{"hidden_size": 256, "norm": "rmsnorm", "attn_scale": 0.125, "init_std_o": 0.0, "learning_rate": 0.00245, "lr_head": 0.0138, "decay_fraction": 0.911, "max_steps": 4920}
Each number is 500 + 40 x the weight over its row's rms, rounded and kept within 0 to 999. Layers, rows and columns count from 0. Numbers have three digits each. The size before them is the row's rms in percent of the matrix's.

# layer 7 MLP down (transposed), 704x256, rms 0.0682, rows 458-491, columns 64-127
096:441577440498462391476487418555521437550546567467537457550495468525525527463522595500481495484514524498471575433524406516470490481480414470530537492527521505496466508552522453499441473523498569
103:464439516516442507521514484513519477516500501611513434512425562537557497545490524517512454525431531377521525512472422496448512546467487523502525451417432503487555508448474458536414544507585416
102:428533509476538494468488491573453552530567502454480497551517542561478606554531512555561490461537553544540482524443518501443440515483503461557539475565453458547515473499507438494510496523506490
102:550537533506460457579536497516506469421605550449563436507465551505531485548498538526477498455441535437569479543493495503444479502464536531511492479460489440507475516499515472488522482428547530
098:488524492498495534523513435492528516554443497525478450510558438459446455451476514520460539500549506499510476467442436521507477503499482549468533547463476542527499529471497489430472450546512497
097:466432434531487438517493490548543504453573504533485531501516492502434451494527476467453510491513569428554486464518498534545425511476463468500507450459514557404528590564486562450447507527483523
101:523460518476514512462505538484461597524524422522504527465454444478548599523467516543484546500479452445555461498583520497557458507469483530475466493459460476553482549525500484494536514469513496
098:552547548465487586551477392598534435470501507480495580516506540514442469526448475453514546416482467508553468474515481505419529476478558507466428435482507535512459540472542476545527430535507508
096:517462544477534516499554435492500466483506520461507538497460473510384680534540491544475543517494562554480455507491478519459566483507547478448569479505467474501447493449496449584459483498478489
097:535560559497472517511402466503476549450480536494530506496490512558513442500511551443559509404450536420504512601474430531438523472503431467494522482459512513499506557485545564459509520528544507
097:537589516514563528471479493487434480496489556446515436503403495489565655495519505457503582439514547494566449509503489445506517497537473453417479439495525509533472519438500482503530554507520473
099:458476505517457609455483474524508489567427535481504537567440553533589629549443521545484491499465546510546508524498448469519529568513521433471547463535496486542564464483505488510532482581463534
094:491501501492567577513516442510484565560538547536536542546565448456528488464521446418481477483502589481497543400522445473540445484456483412562526538483506528513476535446545471498505495555516486
100:483495490511452504463493462532589478533498486586473534500474476472503685488523487556464465432469471520536487488538505527466598549571485483438483532555539464488593504497518516593507454525512524
104:469480542496506520499570466514570414555434463480501504456542573511441599525502478447512502571514553480548461448499495484454480422494518473471463488545521457562577514534497464584543529554474492
097:544502497558529556574543511411497523525446482505511552511494557537500426536543527469492492464518520479561522621464454502505550544516513522479519528522480457492442518513542407399565491514500511
102:557465455467527544528401467412492584492482551465534458503529492482488391563520482483498502478432437524516491522492458551565524497497459502475462550534480520504508546523449468452504452523528425
099:561552488429512563466494508438506481536473541456449493488484473480479521458454546510507608492449497481480498434503506432499505516468517491506505525494490523493435440499487555483495509514511417
096:481445524419472525475539456441523480522499468478479587508534487517498573519453516487435482514494538534514447526506502461519489456489528516541482472458494450510500526425448505532440601539519520
099:533516517521442509521455508580586545504494484469475472518462485501531581453549540429522486456464474528485477503484505495474417571526508583476447480516536458550435528479540506434513446559441466
101:514483505517549612452493433537507488493509479501448529498452510530477564524520529493452525510432527443524533498443475480472512448537536508496495506482509548498498497491436539457473517518540573
104:495474484525466463546490508493466485545471500529488443454550452500483543521520476542529503448462526591520502494568502547518539406517448511470569483427486515579509373457526451570462470499479505
097:482467416510524442533497565453486493458508512480554509499505533487498402527547455452531493484515534537490475498592463499492466500504463422482534512504560522502555489441488452490503594473534464
099:551457484513541493475530536487553530467527511528508514537527486456462573464492488495423499523433505509497484455499542520574555475486532455542482547453523516486472486464517461543517444477550467
103:483476616463573463577503481501541520429539467556442447481484511513542521483469485476485437491497450490524570466448479500459506530525533430501522471429447467470480510535531511529506452505511489
106:499493466517510438515443444527423502501531494458441483530443482419408625547500487517553490460448468474514452489461507583499476455444489510503496541485448482477512460542540464499497515482545436
099:561518495561536451452503556454491492460548569553414509536569462518518464553443500573495553547567470487532500506457520465556520507587496485489519574498465571460532475537465472502491516526484529
100:480495591584391592482543434508496458517471537481550471470518483452483260459427425464550489464553519502461555498519496504525535431456516500458523469490470529434548457488503501559514544474503499
091:437454444511579543520546418480482539431540517445568470529499502444441629529445548471542488516481588511523479456462469616471529535502520507500479554460517547506520411513465514472497539507488511
098:503502562530452534528496553453448569531520491504471559537515503495469525471444448507400485611506459490526566434566467540506533541497446520477561489513509502477560429506550475551523451493524464
099:542493449559517552550523538542456530498538533593481499538466484489487546618510456504478496417449608444575531496504445475577538461521479420494449484484441452429532497465501472404461502422416501
099:470480519462466482529508479455507510546461486479465547423549464529418401500474512483522386492535539592443537488474541506467490535505529413477430508551506496523481495555552499465550601571473497
097:489526526480526405498484489493475461461478384531573496470487477569477466519474520496544505529488499488504493504478507495516510443490461497473560519470458488461495507461499530495462483464438524
098:471494552456489418507499463439526538534502519486507440506447499481453430490521465590461434543514552515575531468524416486474549471487475485573521523443460473582546438491540470373473474500469503
# layer 7 MLP gate, 704x256, rms 0.0517, rows 459-491, columns 64-127
108:489563472499471563449479529509460397502474357548473442460477582495529429536512497525580444447440546510499540519480554506501466502544524497471478546412507501466470518408492508590565480555571470
106:474586462524543540535543522602505480518478485458499468438507631457524441496466507484532532461517388451463511530511552540487449570543509474464462518398468466524483611515485521516472610480502491
105:534553481484486461550550531580476443545511465534480508464570487455590427456495454544476458471431521439578538509504505514479476515435539546565508531552461486400513545456483541538483552495548509
099:465522443553484463519460539435499501503459475513482512497552549523512445462502460443535481563418482501450500422469500495500468487494494431498519441515478582466411497450479446515547514573496483
099:460498488512470456486551488540529461500575496511488502444492485507499467485513542504494505478511515483490511499515534453569518487481486502478430406453502442404453591541465477501489536552424517
100:481597500534448449529493518555476505507447574512502474484464511489484480539595547487534495471477501448433539506539535455416574534517549530482486517599464487449531514587534495510446543470443479
096:536523484503464514517482547490578493460490485449464591535529488455456526494517563509516502524539520491497518484475541450564529613503404545492452474472521551488540473441503493529494463554441491
097:450518464494551517529529558495528596544574497495501491498511506406558441443422505506489545441519483528462465488479543530460563489570509535464498463401466475561531535500515491503503505463443510
097:486474503549469464545501506536473489469494540570543434488459518504440474562549466523525568581469513459548564508527498478481590491503567538574446533486507564424501462587534491550515492465444497
094:445563493437436492484497570526517383482471522468506510431462513459548495521506557471550522523484447451499512465533513516472462507540489460514516470603558524482498537498430534537546497447500475
098:486559442459515615468483495497541501495527481537473487501530504501634492453533557491444435524593470480542496527562498472576472436549505494528482491439515531516455525488439487509521577526508551
094:473515465575544497547454472532450472496576505529499455473442544465447536474476493433502499453460424557492471479518434442462516490476472451486516440500517537453428497511485502578485554530485503
102:487508509457511524547550482464547531475475535526514560440427490484475498565550522515526539563505525515510476522507474476512540498513511474515546496423409550508484537477505490464517484486489547
098:516521533459485476479510478568510496541523429590471507539509526482477481385478553466474509473538457472530605524487523545487449482467484491574523555506494491444396510477519527532493497414542501
102:543507534436525542526449539465528547502455485513479465474613479437498463521453518551464555425484573467472508526486491488511574447547533489483503451477536505533407442432440439510613529519463557
099:535493464474435465538443514508492509488428515486472537529568448503537466508542491490507425402502548487469548491521477518604479509507455490441466460555495524417490488498523547508472536445445497
100:475470528565494463571423575571555492531488518576517486466524544550535536514588510481542466510563479456535465492525530554545519465533442473476451434445465448446501484553530486532444478536531503
102:461500417487498541487516482553504457501497500582550525516456519462493522520497520547630493494474482510525523471547488551443483497491443526556490469431470483523575543417433532550496516469509445
103:505488477540476472514452503408504481512544499502568535462531493499469480502529482457457454476595552459514523490446463446497514482513500517477549558529565522432574418514542449500506532450486516
105:473536544532582516434504585467471501496408557476495459468546495429536489472534498592522513525468497470471505461518526500527513495528516467486494440463447463569499463532458484523559497440456514
103:483470488447437514534531585483585443530438497429486531479553416527522484534490452581463496447562499507479507524533524538560473494513417448500543486420453461490576508499483425518493500532479557
101:515557561532599501502465518496436419514448557493441473497522543508416497555501482471468454480501508438537428504530464405529620568515582475556476518533516532475488551524440444497489512565544428
096:539514490540474564503494568512490576471495499525475474556435497476510544492506532525521566517490394455462485470459542530579534469530529551535485485475523552484507463426524497437564565484479506
097:467460462496579430524486454513530529512544504507432495473501517489486480499453455476519459434530437555505470505495444508561462527503476493456506452496428467490429508496541464538482464468521491
103:509542481491536465452465612523480438477528499557585453486465487519476480559473515485526509525483505515494514550462421465525484505505541551476450475475442573465394516532506449549469543521560488
103:492441526469510502584503541521450470455461526529471489412501535442484507488453456481491534478491432445478474510544509515550584548448538514465565536504495418450470409495443489553562492444459434
101:569525479545367569463430477501526496431462502490543476509516485556412513505463496487545458473484483502546509529407476532460522482496494494533538517583545513474555521528532512560474556574496482
101:476484473555510572468491478574482504466445492499425444527513573539566492518514501507537482443551424450452500504471512456530582532531487549499471483497494509500466519522519484485569483506468528
098:476483485588490490472441530449522452527499545484511478555507510498549479558487528470553501542527451515471464485511572545495418495517470489472524468442558479463529482464483478406544502519465553
097:487526526534574574550476473558532498485457506515522476463484472531494449494436511520463488550571542426534520495522493577535467554517528494511571493563511448535521519553564491497519522498490533
100:492470515553527517497508409527514512538450537483486492506457432479503486579483491483495555500544508529465518529524471549569575533549453510507482558580497516514456527549549512478548576456502516
099:485456545505554473544446483534508473495399497525534372443530486428495547563456519553527520446489439522512522470511518457504527518524464411536514507404530478526477489470487458488483483510565533
095:444599507618513518509501515519468506457545459518468496521600518459420519410463517546531556473479510452515475465409457438462489578450523425564494512482495519502493482538469507549518442507523481
# layer 7 MLP up, 704x256, rms 0.0497, rows 459-491, columns 64-127
103:451451450495527501496473483517498529515478568446522508478480446472567444545479465479510525444472469440456499520484465555510516482520484482454482498504506505568498437432511517496475552534577452
105:393506470531515562488466470534534467527548513436479546507508530468504533564468511528521549467493554459437541559469487529467446489511574479488527505566529430491518531459480454478489510491505474
102:491529487528547487521482537476464467537538564434505456556575540473486506567434483581406522488454503480460502529519536472465449593462547554472478531427507480476539427513522475563524478503517478
100:564580458568445516441477526480492470487535457480520436541483523507418501501479494521485521549549406450516505497524461540440509478492534500450521516484492507527506525456534548508540515457525499
096:647511527496472539437508522504562507475430499474479461456465515457484476365445477483532442463520595518540554524504472490446537504531566492514557534443531457553475499593520529471444492549502519
100:515445505501526505475402451509581523499490519504477466544492506543488496463522473514471441544516473475440575524540482467540483458417489553525480570545517507454487602577502523486507551535540572
094:510508525518393506589524495460489537538473490509553484551536410512459505534490578463511520489533415478465487532507521477467501455420410423540470509495561496528521489548560514515499504482458494
094:460473514505565502516490521466525464456502556517550514452480509465481475500462510538481583476470490501446429509480473498483528476624530488451538528540537506517484444527506457542468439551491429
095:508502507529547508525477479538472514462486477496481448546506557594532479460475483519461459500520433456568526503492533490499558437557505491481479392486469478507478481519516422450512483495479526
098:469474493509444503483492425539511516473516429510481556438527482559504474552505414536491548497570491537496545536559469495575425515458510477493402472515450508462503519486466402445459501478502534
098:593494499458520562601547541538553534586522497438564483430470486465518479453613513484523466469512505491558494442461563547536431471462568533520486511465437503398484497458507576500481522543516538
095:566501466495400512469458463521521526477510523532512514480393559425464503507499535578532447444523477470508432471484406560579487436474544538478502466488533516521471599485514570557485477502543497
102:438503462516487531479496480502512469471486488483469540546542473447490554511519484451534560382512534521491517545446453430396462486443513472548448503475509494488502459470536539577517540516443485
100:508504486455517492520605454423541443506498474443434430539479563489499521541454399432483560516546583522512489496502455562493421485533486461504442529512499509466559500549420515509560527452449489
096:558480519635552563554460495495447516479498587491491471479498445529512438457581550528583445558544495491516494482469493529487491503494538547484515472468605526504551522567470532542463516477493487
101:498446464537516510605379449569523479494467543455485494509486533488462452608515480512454481547484469556465606476503463491495529459547446576512482407476521556456535519554431513515493518540503499
098:481502577568466466517509498442469396485548468528479453485525500534457538443530478461498501487454456536555553480520568404543508487471523495465483502459436460547532512484537521521501393506507553
102:503442473489457494498415473496492511418373552496533546479461580546495495476527513565504528494496512554484477485541498515509530489536552525514511487531505514544529557486489470466429561507521448
100:537514492452536506495549590561462485521510520397449546509527481506468446529421573483458451511507440522528467417489529472438487496461496434556510466541463580540464444530468526516468435509478496
107:484522549524545542511486564500521425461478479474486478516483544526504489497531522515455493455415397439521506497509461521437504525497473518486523557507496472578427431550510558493531549486481470
104:521514492486493440480468516486481520529503466577499480423483483526437414508495447445480457520479433533438504547483541520466483429537502518539525479499510558530487499594509514511470480521580448
098:537509504428412509410524533489521504536524397521513441511516486550575447477441535549527541507552542534508443421509494457496494484400441499513559519446464559529495444464532612399515506439466462
102:531502465487487512495555565504430491533576497530513506548483521527451454496510544559509490579511467488481513491475559498509446482413476496463503571499486535461484504453485513434471499559432458
103:431475496503461544499456430573586437595464485518444549505464508470541521495574491532484548498504482576570503477517483496462482525509558491555456528411494555534499499535475522507518511418488487
102:541497505499540444518541453533502526552514452490475596504558552496469478570468479470558526463469494487560497488449444523475464537525517463568454491422518473586495513546484533475476515541543477
100:477469467519506543540465479502459472481503482553501503462471503534433571486579458440494421446453524567483502486491479585483463498493511519518509529450546447530481542443477469506563556476462474
102:458503522438500505515459559464425506560563477513486439485554501430491464475520457475471458467521540471467509482503404584502483524436400526510430530489479483529439446580448518533620499529538441
095:469445429487508568507494512489489530477463570526472413565478538407487493543500526505488540448483501418498542474489446472556529475470499395449494496543495512474480483427450498485483448534531540
100:527522477484545416531529537445506470500540494509435522446499435507504519522470471505458527514494485512495485444566448460496413590525452509529529500510507480503495487488480515533474447639489542
095:540497485400506519380507546481488461483579524528524490567514532498492455576619486491468549495447567518482439463532534494554534478582470505540491422476394500412486564421472472480508543467501472
095:531600483523488483422507485538454456438487448624580434487536494559482498470511518517495542441480447471500502509519482478484531474522502493557501502476532493479523543393477553546507487511503518
095:515469533435559509457517427462441514387553456548589587508511502449426490464513514414501496447466433473498549494518487487458497512546493453559513481435517521512471436487481478506617508456500500
096:540504455506473488467461520452494507598470472527479480527500539525483472474467480379582452495490463529497491403511524533525496455533490550491587511571511551463482486474522585488505515529496430